Weights of a small GPT-style language model, trained from scratch on English Wikipedia: paired heads, a variant of Muon for these matrices.
Each number is 128 + 32 x the weight over its row's rms, rounded and kept within 0 to 255. Layers, rows and columns count from 0. Numbers have three digits each. The size before them is the row's rms in percent of the matrix's.

# q: layer 11 attention query, 64x64, rms 0.331, rows 0-31, columns 0-63
# k: layer 11 attention key, 64x64, rms 0.326, rows 0-31, columns 0-63
# v: layer 11 attention value, 64x64, rms 0.394, rows 0-14, columns 0-63
# o: layer 11 attention output (transposed), 64x64, rms 0.462, rows 0-13, columns 0-63
q0 092:111079139126112120105112124075166084127067135094141075167076089158121166066109092059134175118128149176132093065075181092143106179160119132106115127181111138133135096123113139146103129158126115
k0 074:109143076147109187097151116156145119094177147107182177180175146110107103206145167166162145150151116141132092111160099138176176052116139157166135135151133163123086173096142100173131115116142111
q1 151:143170116151070153102129067120160116076071156132097124105120135144121144071098098154081114132096127135122112139088166131089071116158101109085091113197121130180125110133132170160213099156170134
k1 107:151112150108104080095064112184090104148131152143111146125160138162175172097083082129118138120134138118194129158125133108076098173144139099031101111145121128088125097217160154107120134111132142
q2 125:130114087128127136121174154148167161148135132091112140147125162098155118135173123132156120095096041130091097168079123137101171065185079114104176113091109117087150169105158115097073197104101107
k2 197:059057145126085155160152108167157171113127192100131131138093078135118100137177147141099101102157108115069128139093126135170118120117093155184160170137175144114096154060096124168146100096089126
q3 098:114198160068147141123135062143082140129162117093124086130128152080138140174152147097081169164121115127173152161091135108141171181137164101098104118218102124114153128154115147182125070148138121
k3 096:130163172095147150145107110193127134060147134122144107166109148122146112135104118098099128126120177105109084092138142107135128027143085136100164098147145096086202089149165116060102118122147185
q4 083:165061154105080150099112145177118172130119175141080149141069120118097106067176135137140163200038085128140128147128112106159098149119152174094116147148095099094130138121126110142131162082156108
k4 069:074095122128086104153147142078145094145140118145123106058146164209094107116100114112094190086068088174148079123119111072168135138119132167136126110134127159074124123185134147147126127195133116
q5 097:170116110131167119156159143077155124160174082093109087179067164082115148121150128099120124167078101153143107103135114149141124131107199095112152092082134079131193135102157124130078190144095171
k5 093:118123055085101131168160157103111090110122078087138121138106123122133122156135161182138130088091124139099120086111104118182151077123138145138125121201150134093063130100090126158138132098026082
q6 144:125114098114155112158144145101083105145138120129102145178130175073142119149130126136204192129127095145193132105114115131146177118151137119120191097067116134082142159154171091117040172108109175
k6 084:151097180135103125146117095153131059132107099152124171134176143149110106091065074110136170154136186082105173081116098121128095076104163093153082148181119141139141113192129127075140127118081103
q7 105:129043120070148108125138161219156132134124136124140176165157182097111160068113160142084130134133192123154158097142119151168114140114184133161152125130179146097185109156113093097105152143130111
k7 110:140149072110126086085093144141110121141192161125183140152150163136108156176124129142140153110089115104154130165153145200139159148129124120090193155088128168040115162151132173185089147119170144
q8 091:164128128167151131115096144110116128089092120089182186160148145105108103111146085158133103065117078128134101077084097095149091105205165163180147139106175134166131121154103140127195120133085079
k8 095:161144112154155113097138127112172171108076121084137117148081106116111114103070117126118207125085127116112151138114092157073102155115162108166150161090160165130082079110118122176094163164036114
q9 085:139120173098182114135086161114102150133114139066118079106164138080110093164129082156106149120137111102104169117120113131112157096202132067122091200065100187121090097128121138171086131151156112
k9 091:154198118123086155127131129072128091085161127178122138102138208083095152100122124118114125081085175142128118101132147151100162069163129092139181084182108178157095157133110146124155121145181095
q10 082:185116154122107096142083091129143072140209134138126148077141075099175137114117104120107137165068110096133161191119129154103093155111160100103139069073100164120102156151126138136130119166107058
k10 092:112158112129092111123141141065084142151161045129151116096120120111137074140091121153186188140131185148112159090158133144139099088079168127148132139157110093152131162080134065099184097124082096
q11 091:084089102152119152088112189197106135077163096100097125109063131136056115117163144070117128151145085113105145135106140139108089118118171154119127106166098063142130169117077125146139170177173134
k11 076:151103134126089135090122143098161154131154135114084077118080101126168116114110142098132081126156098146049166176092136105138126150093085095138150156093159073157192094142100094154186195090098129
q12 098:114090142096128135156150130123092131156192164158190117123149188182117087118137077183098114153137099116158143108159096117130145158067073179210074108080124119156156125105138119122102135122172130
k12 098:132117167142097066154217148168155093140168123059113177124115160108167088113125125119147194156144115125110131161133092091050147098111130129111106160144132089161119133103113115093158175074092136
q13 108:150164081115187210125098123081144130163190112142124161170125151090130134097131139104137106065115115104151103128139165122115170116135039142100101136127102173057101067139109118151099095123156127
k13 110:100157031124140159072129097098172108089138084117137172095115123095093155153118179114148158127113077121182077151109152177095161135110134175107128118179102139144075110133090101147126118104127187
q14 099:183072136082147172138118150120158136073105156143146110111169152126139159155171121094122155152093092091147049082142170115044114188140117139152076180172112112131111108113116142151173131139144151
k14 086:080126114182173137148095095133166138091103141152159063074068119130114098138152052152127138173168114163136093183109111103141073102092166127188162115090090116170110159148147096155114121145124123
q15 093:143165110137131183153107112090131102127108160117174133132083159120146113149111096146170141176141125132118126181158083143242205140154092168153155087089101100102128145121110104140141056138103143
k15 091:095156111119080162122174136101156155213135118102144174133163154189098124128110122093095161180124110174116163105146086147141125136182101123090074098159110105143133115205094076096161119135095111
q16 094:115117164127144116138146110107106120051100080104189162133215185162140126179107138169153166141098083099152138099135093155143150107151185107081101135102114131109102201157130102106100103092154134
k16 114:135117133084150136160144180121129145073116161039121124212101176129149146057120113179147143140141117136124099142156094160130105111156155118038110121125109122104123164077107116170166109096091138
q17 105:195129162141127146171198116148153105096133145065154131203140112164116114047147157109130151120146143124166137100090126114095102105130139080159138170127150188184118169083133163136157167146090139
k17 114:088092187089170137086088127139183147144115152128149174090163130109117149203143105092139166133147182130138145094118110097137123153131181132151091155120153132200141097148175103157134099061066136
q18 090:113125140131208131130173132133133182099110136107183114134166053121141118125152143084146133200186193110070119119165196105136167153126156101141146111129083158088126145133117151066124147135127157
k18 084:161189118113141124102116083181156145154112159114121128073159140093137113096132133187123128142120091145160058139090140135191210126158082074164134138128141095066129142082143144090164135109086106
q19 098:159099161109131105079083131112176132078128163099187083121122071160145092119137153161153107108182084120141161079135121130142120107183096135150084137109124131153042142139159065146084136125188126
k19 093:144108138088148164125151114127084097102088153149157159128146106149111153105148117119136156156090041054073133192126096118083141134154112135117147131170100157067175141168148141127110113204165084
q20 095:108123163128075072124111088078141111092198132085078101096115196113103137100128158174126105128164141173154110132159135146101115166097123127114122050078102088107155104131152182113117109156073109
k20 094:098084157104082143143101128112109195154132166113122049103118121118176109121079085101150112116127090087110161173140146141113117161175120083111149131118151085149170164114138181046101097164155170
q21 117:140096165140200139109125151086151123154104135113119127156086163135139147151135166121129115149124149161190204139131142166184187143124144109079124088098097134094147115141081150236109123081138150
k21 102:145098079104095173178158128159148101070105099073126185110112170178146125108122129150132175149086112132161139115084133145113140125141174072132128142147078107093154099109087087148164154127037152
q22 083:081129098158028132135149123103126145184132154146115131195113171089083150137117118118102127102114138153108088130134138186151091145128101079042075132144124166133139120159137144147089078141139190
k22 088:132102132162115175107102175133215184128121124080115163156148104182156109136101175133162096141149169152093138091120065109098117137103151146154086138141185173106167186070148132105142101159130140
q23 100:089116160148108092151151161108161206111107082144125081188134120169105099083135119201140165121108183146082107137176097126129102119156098107097134115108123147121069177125164121080168153083094107
k23 098:187147113134152182105095109140117157174142149106059146102118080093142085061148142171164124084125119143128145121105088168154065137136144104108096123151161209110146147088174125089162156151143090
q24 100:123070129150089135172087128108122095161169156145154155132215151100117132153145153094218166106173174147122094135105197126120118185110117149083142153151126116082108103141135094128086082113114118
k24 098:096085140134099158151085200171129115140094146117178128148130089123159147117149067144141177130102088103138102154111168170149145165097071137080153117173170170128045124151101165084131150145158144
q25 097:158115199131197155139166086083205129133122141128137127065110189137130089074121109121131111104129102125096135166162136115164147187147169151140123129158160144071132159140107136094102126170197154
k25 104:121079140142164092114139106163137115121146181152163095132134133067196095112082180130107123168128125163104123082127101078144144139121104136174100169144130149068148128157126189141164168209102078
q26 103:143056197117143184122122107152117130149132147138142105102137101202090118163157119179133116109178141185127138152040120168096094132115118187098117149123146116124166154111127169093103112147164069
k26 092:114102100173082148167141143140077141107147135127155121148141152039144157101095130082097142144121224101160092157088145102085135171148112199141121171148123139116123111190110103078160122138149123
q27 096:132058153167087146135154146066144172114067129114070099088094130142128105091163150133100092133106133096133151177049135113129104111114138156141151130151094120072122087106101139168112133042089129
k27 102:165128098139166193139136108154155109088162130128135163189121076159150050139142135060164101146125121078098142132173123093100085088184132138147116129141115102173119078108130133139208135141092154
q28 092:115166130090082124134104139119082094120093165136138107138108114113131146069182118165123127048099128166126124131156199106052178146121115089128155177184140121126164133133191134185111102101113166
k28 093:144093134133089126163155113122160121112100136138074084145116188183094149091095150097135155082130151102163073109118176097118102084035101159112112109161107130161114132080160112151093143159068168
q29 103:119108113143098119143153138160107133214086186101154148137128172093109160104147169146084115138151116131050181148167168177089168099104137148090116135168159102107134058138142139134180167127129091
k29 086:161110119141072195169127144158112093191151115094170120144099138133151084071164118147128126142142164110137119110127122179103144172108121082165146141118128143159186171080173179124089106170055102
q30 102:127154131122151130180066123111107096182117136151091079163083203107167133157100120130157191156096162148192155096148161166115092127126114121062117091117092138173131093112160164141158114159170125
k30 092:133064172167117180149113112134096129106146145149114084090094141094144179143114148181124155145158168119035157127155173133116122161132132139174071113161135126141142112078094081123091095115058099
q31 103:126181058148106113187102132108080105164097146159178141101179111172116152148101130098119169077094144195132115100084167156084128075111113126186146125137106082146143111138158066110127106161116125
k31 109:147107153105134097143114142174099125141108143181186122161130120127045161147144144154169172166182152130110186119132181129098171122136121132160123110109120138109036178128072108160121140166095179
v0 096:140149148158149108099165107080160174177077135067169144116214179094193118173091144157139123131158168108099158156121150154119119136149125147139107108123175070144173113116077160150148104106099106
o0 091:110120118172087051168122143117121172075138153127178115129097046122137083078150128125159116188187148148107140100162100168147138136123141127142129133085159071112151133091132056124124149135182100
v1 111:082145109121157090103146174162134148169180128216068167129083141125093176101064130105158107172084144094125118135154141095169141136136145099112102161136132148112168135148157133069140191143122175
o1 103:082132105079106103128172104182106135168100059109067158087154135099113180131104093156183151087131125084120162123098136145127116118172158076092161131176087116128081150172165128107088086148147143
v2 101:116202168122126138135119162131084135132099211109188194092156134127164097077114154141112146110093124092220083103159116104121154153098085104148144176110164161115126127112127103130101160122093109
o2 094:166172128161107112085198038081107156130109167134119119173118148124130108130127101109139126071148111223162143108117144109071095123135171109131131071148076087129134143140136151176106136132160155
v3 095:112159175101122126096170105112115185136168095124142135137146156150092153131132128139110122170141125106099145140136072087144158038081112144144140130105184095088092174065149186133087100200143103
o3 091:170111131113122105151104093092066080131100135087150148125118116109128082126080107133131092135101134048109156133151080127135124105158219184140116190113108130156070147140139140201125164109099096
v4 099:129102086121116183110151122088145118120117153116170090110034107159175144135126159161128169136145122147157196101154131130151144133115067113150141145043141095149065130154118166099080154099100082
o4 089:186138184174142187090088125114188117126075198159078114146183066160144118087117101105148140116096141122150130161146142101097112093160093182136106152143126152096066121097141088130147145153123123
v5 092:133060142162092114065116072111175144141114111195102163163137105119132121091100102110118062118142138115108083116133089195161106085119130131134183178163169132161068154148066128126129149123130141
o5 091:140120086129119172119160168137058138121080064116144117081126166141081134162107118113131158189114179138119172115161072105186155128138156098195116123135179153113157179082162091139119130169113125
v6 097:123124090119118162149109142107154189111137181091190142192072123057106122118132084055146137122139169133062101157168118127163112152091146157134143112112129141118095078103102155165146169179149107
o6 101:166135163145109121161103155135100151091088108082138172142072151158173088186109085203123188142060098084173154128124157138131143122147084152110132111111144132140099169105161129184179147115162127
v7 097:094105096161096125104116101210130145163158135114147114120135100133136151157119069167109132060153145139102189094099101112111141144045148174140088094108088107118115158056149125098144078099134169
o7 096:112083123132190096097141158145211124112139162094162115077121076129064137131122145173170110174102069167125119189149050135121144123176116183112128139130157137142144081169094135127136124127122136
v8 096:131155045114163140122076114104102145125099127160109125119102160121108111167105098149104092146082149176167163130183148160235174103119091145090171134147182098132088132129135165121121154087115148
o8 091:141159084138116145117116178118077092166082154036137115083116086090158137158145090140183157140140105115147100106148168169074163127100063154148194105165127170107120149085118121139138106121142101
v9 099:094095074078182087126137155153115155146137136140131145115140119135097145098162037153182137147178172137092197146099138133111123074162142114159126141167158166096202128122086099146095113120120092
o9 098:044133105114063119150100161158126178131102162127119120065152164098140145173118105130140121136141159088097123145181107136113138204139131179148107109152120053183106128161139187104137080119133106
v10 108:135104103098113128156134087140106188131125088150118151082176148110084133096149084110108091121118094119157158158154129092094137194145189192104157190134159098145073132067162097112120108127144063
o10 107:143154106130166108087147140059094112194117140140138122106170150141149185116125168160128078108070198128158148131166091154147166130173144094157142102103089081091202125127094143119131083096111153
v11 089:155078139144168149116185188117129087100105119145170155118133102091110057180103129120123149106142048175108144099158191160155144118119101130155118156117102155135143099143075111110149064170082154
o11 089:127072178149102140137111153164121134066103093146128089157130142192093083141189105109138124088196114104111150090117115103136121086106156167133151111132144133111087071082113150084085163069124074
v12 097:144096106159164148112081139094172158124157122124146165139085104191144114128130157146093087136135118129153099091124140207126098123075137159102095045111088109129149085093126090055080084104149142
o12 107:118138125087156125122122150139189120126116195097092078165106136144066067099147129147144170140137103135098150103113115064115151104126055121153140079099168183178084133160114160187136148113150089
v13 088:147079163165144129107147144128120155130136128106116121081113117123113146146150121105131170203078110159095073197144117123106197147107138152157127169139138205077135086100117107152070165118068174
o13 086:142094127138142176141106107154117102150081131186130170109207144137172103154158121170105119084169129120127124079139122112149143136128109168105150133116082082110076166155194158212058121126150133
v14 100:149171171103104156123144114134177132079130168107128157113080170161129150086127096097142063098116145163161101122123084152114100124092111111113102170103143137068139179140131075092162145156193210